{"n_layer": 18, "d_model": 256, "n_head": 8, "n_kv_head": 1, "head_dim": 32, "d_mlp": 896, "vocab_size": 4231, "activation": "squared_relu", "norm": "rmsnorm", "norm_place": "pre", "norm_eps": 1e-05, "positions": "rope", "rope_base": 10000.0, "rope_fraction": 1.0, "qk_norm": false, "attn_scale": 0.177, "bias": "none", "tie_embeddings": false, "parallel_block": false, "init": "normal", "init_std_qkv": 0.0493, "init_std_o": 0.0, "init_std_up": 0.0493, "init_std_down": 0.0, "optimizer": "soap_variant", "lr": 0.0043, "lr_mult_qkv": 0.4, "beta1": 0.95, "beta2": 0.95, "lr_head": 0.0123, "grad_clip": 1.0, "warmup_steps": 200, "schedule": "wsd", "decay_fraction": 0.468, "decay_shape": "linear", "final_lr_fraction": 0.0, "batch_tokens": 262144, "seq_len": 256, "doc_mask": true, "train_tokens": 815000000, "steps": 3109, "dataset": "wikipedia_en"}
Each number is 128 + 24 x the weight over its row's rms, rounded and kept within 0 to 255. Layers, rows and columns count from 0. Numbers have three digits each. The size before them is the row's rms in percent of the matrix's.

# layer 8 MLP down (transposed), 896x256, rms 0.137, rows 612-637, columns 0-127
098:136098109129106152147175134108182113120112140119168127106151104140163124137161104130130099124123146114139173157142128141108137153162091106132101143141127119137087144119135145120138129105128102126155112165084133136125113115145145170136134125146101084124108153150113146156101141127136140113134134083146121126087194155089102136121118112116115107161105135071146100102166133101121118148145
092:143120123169078117116117116127116087108131146132155114154162130156152133117152106129132088154103107126114127128134101109171109140103152123136116158135123152142151111113140174113148105149143163101150119153130119140137117120080105127145103135113098123126134125131136134143094106117112089100165127170156135141141138113105146140193137150089104096130176143141115142144119108123137151110143
097:118156098112103167153132093167145104089130088141151163107138120121135141167086075153141119145119092143083135150111132106121146097154129149148178124137141117126178103135135134151135154150120134089111139153119113134128111125099101157117115165081103066129118090125188091113142140147109143153139119106104122140130117084135116159137096110098113114132132125128075062144151152145089129116108
098:135126103118115112119151129107118140137127102137099148094122103099116128134146151149123138112108147136135142115113139115161130126148172148120136146128087101144107179144140116130105160147112097102124154135148150155193125084113100150116130112139115089103183168118127129115162138140063175145178176111152105112136107164129102185109120091120142131119103139126125132149143141135112132124137
098:165157125105128079121083119157121124133113123128113084127112153120100139157078151107098132096121109111157108116090158094141129167119136146163137138139101122105097169125152115084108146120135143122100111139129133122141149122094210100132112092140063121123093161076117135110133120165120077118087111138150124158099125125115116098149107142068106127117135153170133092113154128141110148125104
107:138103087148108123147097082122177125145101157118144134132091176121138113144124108137134143135111091142127120148131156181125168130149149133128116105139104147093120152101112119166129120126082134129142114188099139135134087117140136120098118106116065094110073143150139121135130145110114081126179118146148113155141146137146122154110114159147117137131083115078081126134151120114110110160148
107:096175119128101158130166098096113118165134185124105099143165133100132128140115127147114170123163147099137136130148139114098148157115095105117147104121089118126150143146124137113130116155139106137138110134163153098141101156116108136120164078158117145161183156085147111158132104118122121085104102127116130168105136128134146127131140140102117097132099177087132138089180123104125138150125
108:109172159104095132115126142120122113117066136081062130120124147160078125151167139116132126079145159127151150143110120122142127149115126154101107107137132115140108113113111119158158138127147117100100125131104112139136116135163128126099148168082133133126132171138144129156146153089085132148126100163125147141154103138069091093106093156134148122062116108117141138120148149147161119137100
106:142120166104133112133133092170133144095147104104082146100125147148119122118160134150115126134198115154101138128095115148116098121141131106203111127166121127098078124113096130126084139139143166116158138109126107128126157120134148082122162160146148132102127109165119107076097121143188101149127115131119138136150116131152107100148102128148128079103106125113116106138111132113125142124082
103:118127112145149134132093129118152113127120095109091159144083118114175075090126129133186175116161169130158104128109087107108151127166184126108137156149110100134090149147163146129124163136156101145134155132178155133149126135141145118122105112135112105120133133146138200128133139111152140136102120113121148124148136106150106147182122119099132119164107138142132144096137163108132159172099
100:122151142148128127140119119114143111131129112138142113074154108131107104112138171172121151177141104154134126104145101161132141144096153138139110104138120137124072162104097130136073102141073089099110159080138103143176149105119136176107133099099103112137131111134116167147163135139072092142137111142100112141103123118121134115074146111111108126127149148183120123114152114120127145094080
097:141082135122149125115124134168126148158129140141164142117114113110152134134187140144158123130093149117119123116170104146131146133121080135152154109134085117130143129159086115126101177150123113140150156063165129165120139103184110119138133133127147143118153154118125131125103117115135151141137142092108162154125136142192130126153107124139130142146073113114149135156127127135150137148152
099:137134128125130125121133178132136112101134132144116147128144152153130137147089122108145101158092095100103169099100100143106130144137158142154121109135094145144178132057130105163151094115134136176144152131070147170142143129129097158124134124128105072065119154103124111122107158146138118146169140132134115141119128106090115101136140158173165111150143116143179091123141127060133127129089
100:124155111129098112177113141145118121131110131143085147149111102142100116128100150135122127159144148094124049144138178159101108104134135102130122114165083134136155131129154105165119112157095114139151139120147095120118158110144127125157116117103143127130136119082107159141131123107091123143121106197106138147140158122158113120139155066121141102112115087087149102140119137093156113140114
104:124116096122130119130139131111122133139121167137088131113106125168095121114108113116110169056085144094114130113109177118119095145090133142127147129095153152109109143107154127139121146104126124144135178097135141105073164155094145128138119098094097145120127111121061120157134148130134150089114146184080115120181107142123156115140155136103120150152127183154156139114109084111126113077117
086:129117146138111154150103098105153091101151085091131179132136099141136156116127134123113136131119138128147118143153135157108156154132102115142071087143113119178138130132157128130142151105124135134135120108101156103140143128100133114154140137208126154125144126157120100157129111107131143110075111116128154153095116098129148164143135111139126140158125131146128106127098085110157165090142
099:149123101146188104161137095123135105140166122139108143079108113083118108125119191169117117137119096117159171135133105129120097120103117091112152069144113173113137066128154120173115090130116119162118131118067148137197097131122101128143137088141107095103111140129142115140112104142123139129132109162106145138151127134124130140126131149147102124096132110124168139173160139095151127132146
101:124152118095145110189107135174099140147148145118094113142087127181094110146123150170126109114125139137142066106103119137130118141089111117139128136130166138128125092149129084159126131092167120132113146128165127177122127086097146119156124119111131167152135131112152115141131135130169128095169139117133107084126148171147167065131143108141154130129090124123150126092140127134202154133122
095:149131083088131165122123163122153095143130121171142142149117157084094117119115118120133091142126101129138119116138131096130126163136108176119113096162122151111131124156078106100132187160120106094119132111143107125106079107123148140119149157136136107141152125139188154139165129168169147138151166116125135137153111130107128144150183117150103118106099142140124142126090125117084117123081
097:124121147094129138108086095125139120131156114145183137160099087155119125140179140112138130143139138075116068097121138129118099165085104101102148140055127169117129142139167170138118111146097141098154097163139148104123120132122141115122144136109118150130162135131121131131096171140099171125138100118123131145147141102106143135144145133110102096168141104110143133117123144129164124136180
105:097137151157119094158139116137142146137133130103137143123144141131114136122158150121084114123182124119122131132117074142116118130108119090151117133124129059077130119094136160087179129094132133095139064138094118129185150106141146138143115094133153117105111089136120128097127131134114132121123120097141091150164112148098143149107119146092124142140131117115136195130117169128123073117154
106:132132149130066137165099107155144205155133147115117143143147138159116099153153130148108162150182139157101096146074122145127150172121140177075149133084120113092113157170113166139112127126154110104141175137146107139104098106113117120121106145150136117107126132116144148121130100123134141126136143094135133146157152143129127089127136130133146137143141098103065121156113150109122077154111
092:138147116148135120127109086074152109132146123116138126100137116084095129134107100136102125156135096102138083173125146111150107116112117105109129135094103138111117091117105165148124157154105107137150093066140114134116170148101137166148148109150151103129118135118178089149130134186136119087095100106186161154138124182137139118127155176133084116137138115144153142153166144102104167119168
100:163146162119124181115114154148148108192128123086137146144128115117117140114110113130098158144112124185141144125164139113116102150128127087127100125155131142126096118105083137134126134113102102135096120145164136174126152136105113146095126121084091184111127123127148166102115102132108152154139124147116123106167128096105124148126142128088147103153118095122162120126088110146122130133067
102:118141134135132150115098116089110137115141101139098168079089098145095163165189148094112088135158120107125105106086137122129110086094119099121188143097130120113116148181105117107160094153141120125101146155106115132091124120128143141126105097080105097098108137141100082128144121176111139132135123127130207144116154117109126110132094110170188141163121150154141122105181112116150165117089
101:075099109125119096136110120117100130108192114110173114145123113089119159158098148088123109135129111116127115084123129098128110142115173143172142135125139105116134123119142135102100132131112107118102127155114116146146135170196114108134147125097135123133122151128080097141166138132140139096124126131118152109104113086141110133126065142149125134117113123182128124140099086128126133161119
# layer 8 MLP up, 896x256, rms 0.141, rows 613-637, columns 0-127
095:109122130143113143136111115110150135102153123133116123124142144155172130113127103140122168114133141137110159163110156153118126161156124107120149107070099133116123112154136121121115149113126134100141114087163149079129103115111158105143111178105132134160093130155140117128113121140122127166081116105107109136087087137079099144106175156162136107102123105136122139087147149117120131161127
103:142090130135131101089137107148118124122136115116134105156081104115132106141112128114162150175127122108129159116133092101144142097143148112138104097079158116140154127130118155159099065132110124090126078142154151121139151100106135155120166142128116115110098170142128098143140143127166167112150121172131137131094137127151148126113104116123118142158125126130147162126122112145137134075163
097:118156136127123080094123112074123166097134073128096110133082121152127114152118102159131124104118119159101097115112173147116077141137111180100151169103114123112122167113141117107152103084097120110159123144118168088091141118127149136131089141122134148116160145082095114123123117109126147105141141135091122132118129146145115147116110117101152136171130094134139098170121142129149156133125
093:143145090145112172109112125109137105094094133106121140110109110156155157135136191183140119153124097129119151120131130171130179142122112129107142165113131146176163134168133131189109102089174171162155128122165136108121132157146115114156111105142150118130114123136143119132128163126106124132149096121158121129116159148150100120145118119152119115137115180111130124116077123110099135155112
103:093103073130188126130143165132095174139154151170105099119160091128123170115125144116132151147120144148094110101132189134110111118116099138126114106125100123109164141137157116097148122100118126126119079128141166134136153122113108145098125132169109127136108128134108126145117114097130123086113154117149166084172170142147082151128141096091119200157090126136121124097157120120123120123128
097:155108147112174137087131134127128116090164113126190131104098125113116137163106121105145117103129114132100105170175078117105122134114144123155110118123113113098142162148152124136131143099152128117111119153152150119188169148142124132093107134122152108133118092099119095121103153179141145145118131113138119116093098147109153067118152126098168108157112102150138136111171134094121110116116
099:141121106132159096141140147161119138194098081176085167113132158141117106164114124127151075116141166122140076125154147127129123162114136094119112168122158141153153128121086096109162133116135111117090116128132149148132116093126124155156136160153137097150140176136148096137150097126085120089157102074158094099129125119121128114164120152125152150074126108148155141088117146145125095133145
098:142110142116123128094114126172114110074184086158107110131135141132102143122139149116134155083135109144127124153103125130131115124112138146134125146127136115099139121136148138105149165116100174142106045138090135117131137126149129146126120120132141107082157152142119114133092162129169145110133151155105164145119144094083146119124154107126161137093097121149099123129155085134129120161102
099:129159134158143118092104127123141142123097117162125165139121132118135133136133159155099109132123115131171147143097156144144110150126093128130121087168088161119103106121117077121145111148125126151117125103138159154155163116104140093119127093063155134124100101152122117144118116134126135115120122156134166117168156088151154121139132097101110118150126124077140120106141130119145124137159
104:135144151157128122154131130079128176084128113140118129086136162168118120144149137134104105127150140151156103146104147144110128120073143113128148152141124135190110114154119110100093124097152118103127110150162139140171156111140144132162151173123147113132088120126139147125142061136168109120112153151068116109127126138160143103156110129131162144130120138101146113150089110144119132105179
098:126131124099174134128171094137163156150110108082092101136135150098121132148100100161113102133138125099123105101165133106120127137155074108146177131162105120165111174117152134110141150125109134117121157137135164129104103107103137103124093138095139096131120102097130172130113126138149138084101144135086201130095130103112147119096143147169101109111106118128136132103130088142161135086133
096:147132192125151099122140146126139123135114125073129118127087103138134124148126090139109123124125138117142155116128123158157147154189097137112112119123127181138122141129170147123171145120100104122123114128113158120088064130145129112124132140172143117120155160107133143119122123098143106177099124116180105127140158101145124139156119112124108176101112122143125111089130122138161114074155
101:100100185127134120117085164184109161132151087135174137130110107129105151079119117137157112101149111145114131124129119106151133094084113107120143136125147107115142117130130148126119115118083114153128109090127170149093096134146096077100125118169127129102096133151124144102111135143125134108134119120177139123136115097147154156133137108127058135123184155158143132131112163124135114149105
101:143136107104138126147175097136132117102107134170150124127110092120116096133133109136160163135135099131114127092145163110098140157126097130162091108137072165113109154108102138158135112104104123176174142150139113137168160110154148147141119175074119128096125121095118099151104082117133147157105144154089123113143108129163116116111118160159169105084141109095102117135141144132158141107139
103:126096131182104134115108134149113146173110128157155109113077167100159102114147137128119127131113155159145120155151140117134137088151114112156110155064112146094130158131100137113154128159111123124153095166136120138130113146134118133133094161133159111107135094132129109100126166132129120120136185140121150060155152157109089118155150095100095143140157113098162110161113117145078151138148
102:113134160141159187132120178106107115143115096138159159132120140112115094166135143097159134125111155131145084124124120148150119113124148128173102131119126115113093120106115138152174165147164124145143139072154100141125128117098153093148083115106117155096113112079167145156171156109157127130131122141137119140165146098167139111132162171089128149092144134125170149085115142139130121139134
100:152139142144135111089120156127144085107142128142140130138130116112165155139161146106149137161150138105112154123164151143106143093174106128115144157113064116150141130140064177128126114150058130076140120180167113114113123118153110121163159126110164141139141117143181142139124108141111123162136155176117175124141126062130125136154101118153143114123082113087158150148155131170123124144150
099:150128114126115136116143180159114074113135133146118149166077092116105105128129136153151141117131113116123128103183104161110156126184162128135142147093119146123156119135160080171103139118135163091083149068114130139173096120175099122135127144083124150135148124114136125151165153125114150127150120073138127166120122144148116130146098095082135104132133136080146100161111131150130106114101
094:078108100123092133126110151131150155092137160140143121129173131139122141128189178135113142166125149102087133153135143132140103125157093179177105108103121121170109121151148119108097105138122083141163100134120137097119070174096123140140135095117146118145160126106145133146146140137146161110152140150133143146097134095096112135152111114126074116150110130124152182146150084172109143145127
095:164131160103119138077152160078087122129082125112142106122114128111136092119146133191186146103137127132058167120147101094112138160124135143148145152119095100154133121153133130175111140159146092124115118154156112124086094111155104141091117118139164119144140135135149067109152093127142121087134154086136130165126136120118147139093147131076130158120093136140095132166096117113128129053105
103:079131128131072131147119141116120147107162099138155135132183141092142171119159116113164115089123091117090102134149128139132166101190148122150137081145138114104084084129133136096125078173171124136126176130123109106084130150144141121103120112123136094100135142151142157121142119141095115091184131138114136127129122125061143095135083155086109152100130142135110120087086150176145134094101
096:130114122106122108114128124145123114113150199128149167132114099135101147156129155086082112131116136121138121099105136095150123096138118136138061079127090154186130130136124143139115125133179103141100155122168128115145158109114062121106152147127145183128108138101120117180134078122139166136100138147146139142112125116138092127111138134178135124113119145068133128149084104113118152156120
104:131128168116137100114130150083099122163125138129125137120142165107158139124149118112122114118099194124087090130094123157133158121110143175117169148129118124147150117127121092134097121080114096128124149123092122164134134093133088165160146193169094128077116118122148089116109136137128137080123107121147160132133116138148150126142099127124122097101108134101092113067104095131110102135120
098:113107132102111095145113103115120176105136136103139070150143154131140178116117113100141159131163157132074173120143125135101104126120128129137102110097110124099117090111137154151126109155105118097209107116110139127151123139099103087153135109123167131167101138163116088180109121130159117144090126156116176120159132141107134142106094143136086114122114138133113140146088091127117157144136
100:131161136108117153110169138137135140118116098130131104116097122094096102193152174116115130082165139157112124177120161100128148123083101123147140110123158126136163126136154162104134104158126122170132194120128133127103103111163134100110126133134143124079115118120139120138116142168111170104138139164105121131125173115099128074168132140184164110155119100104096107127123125161095104171116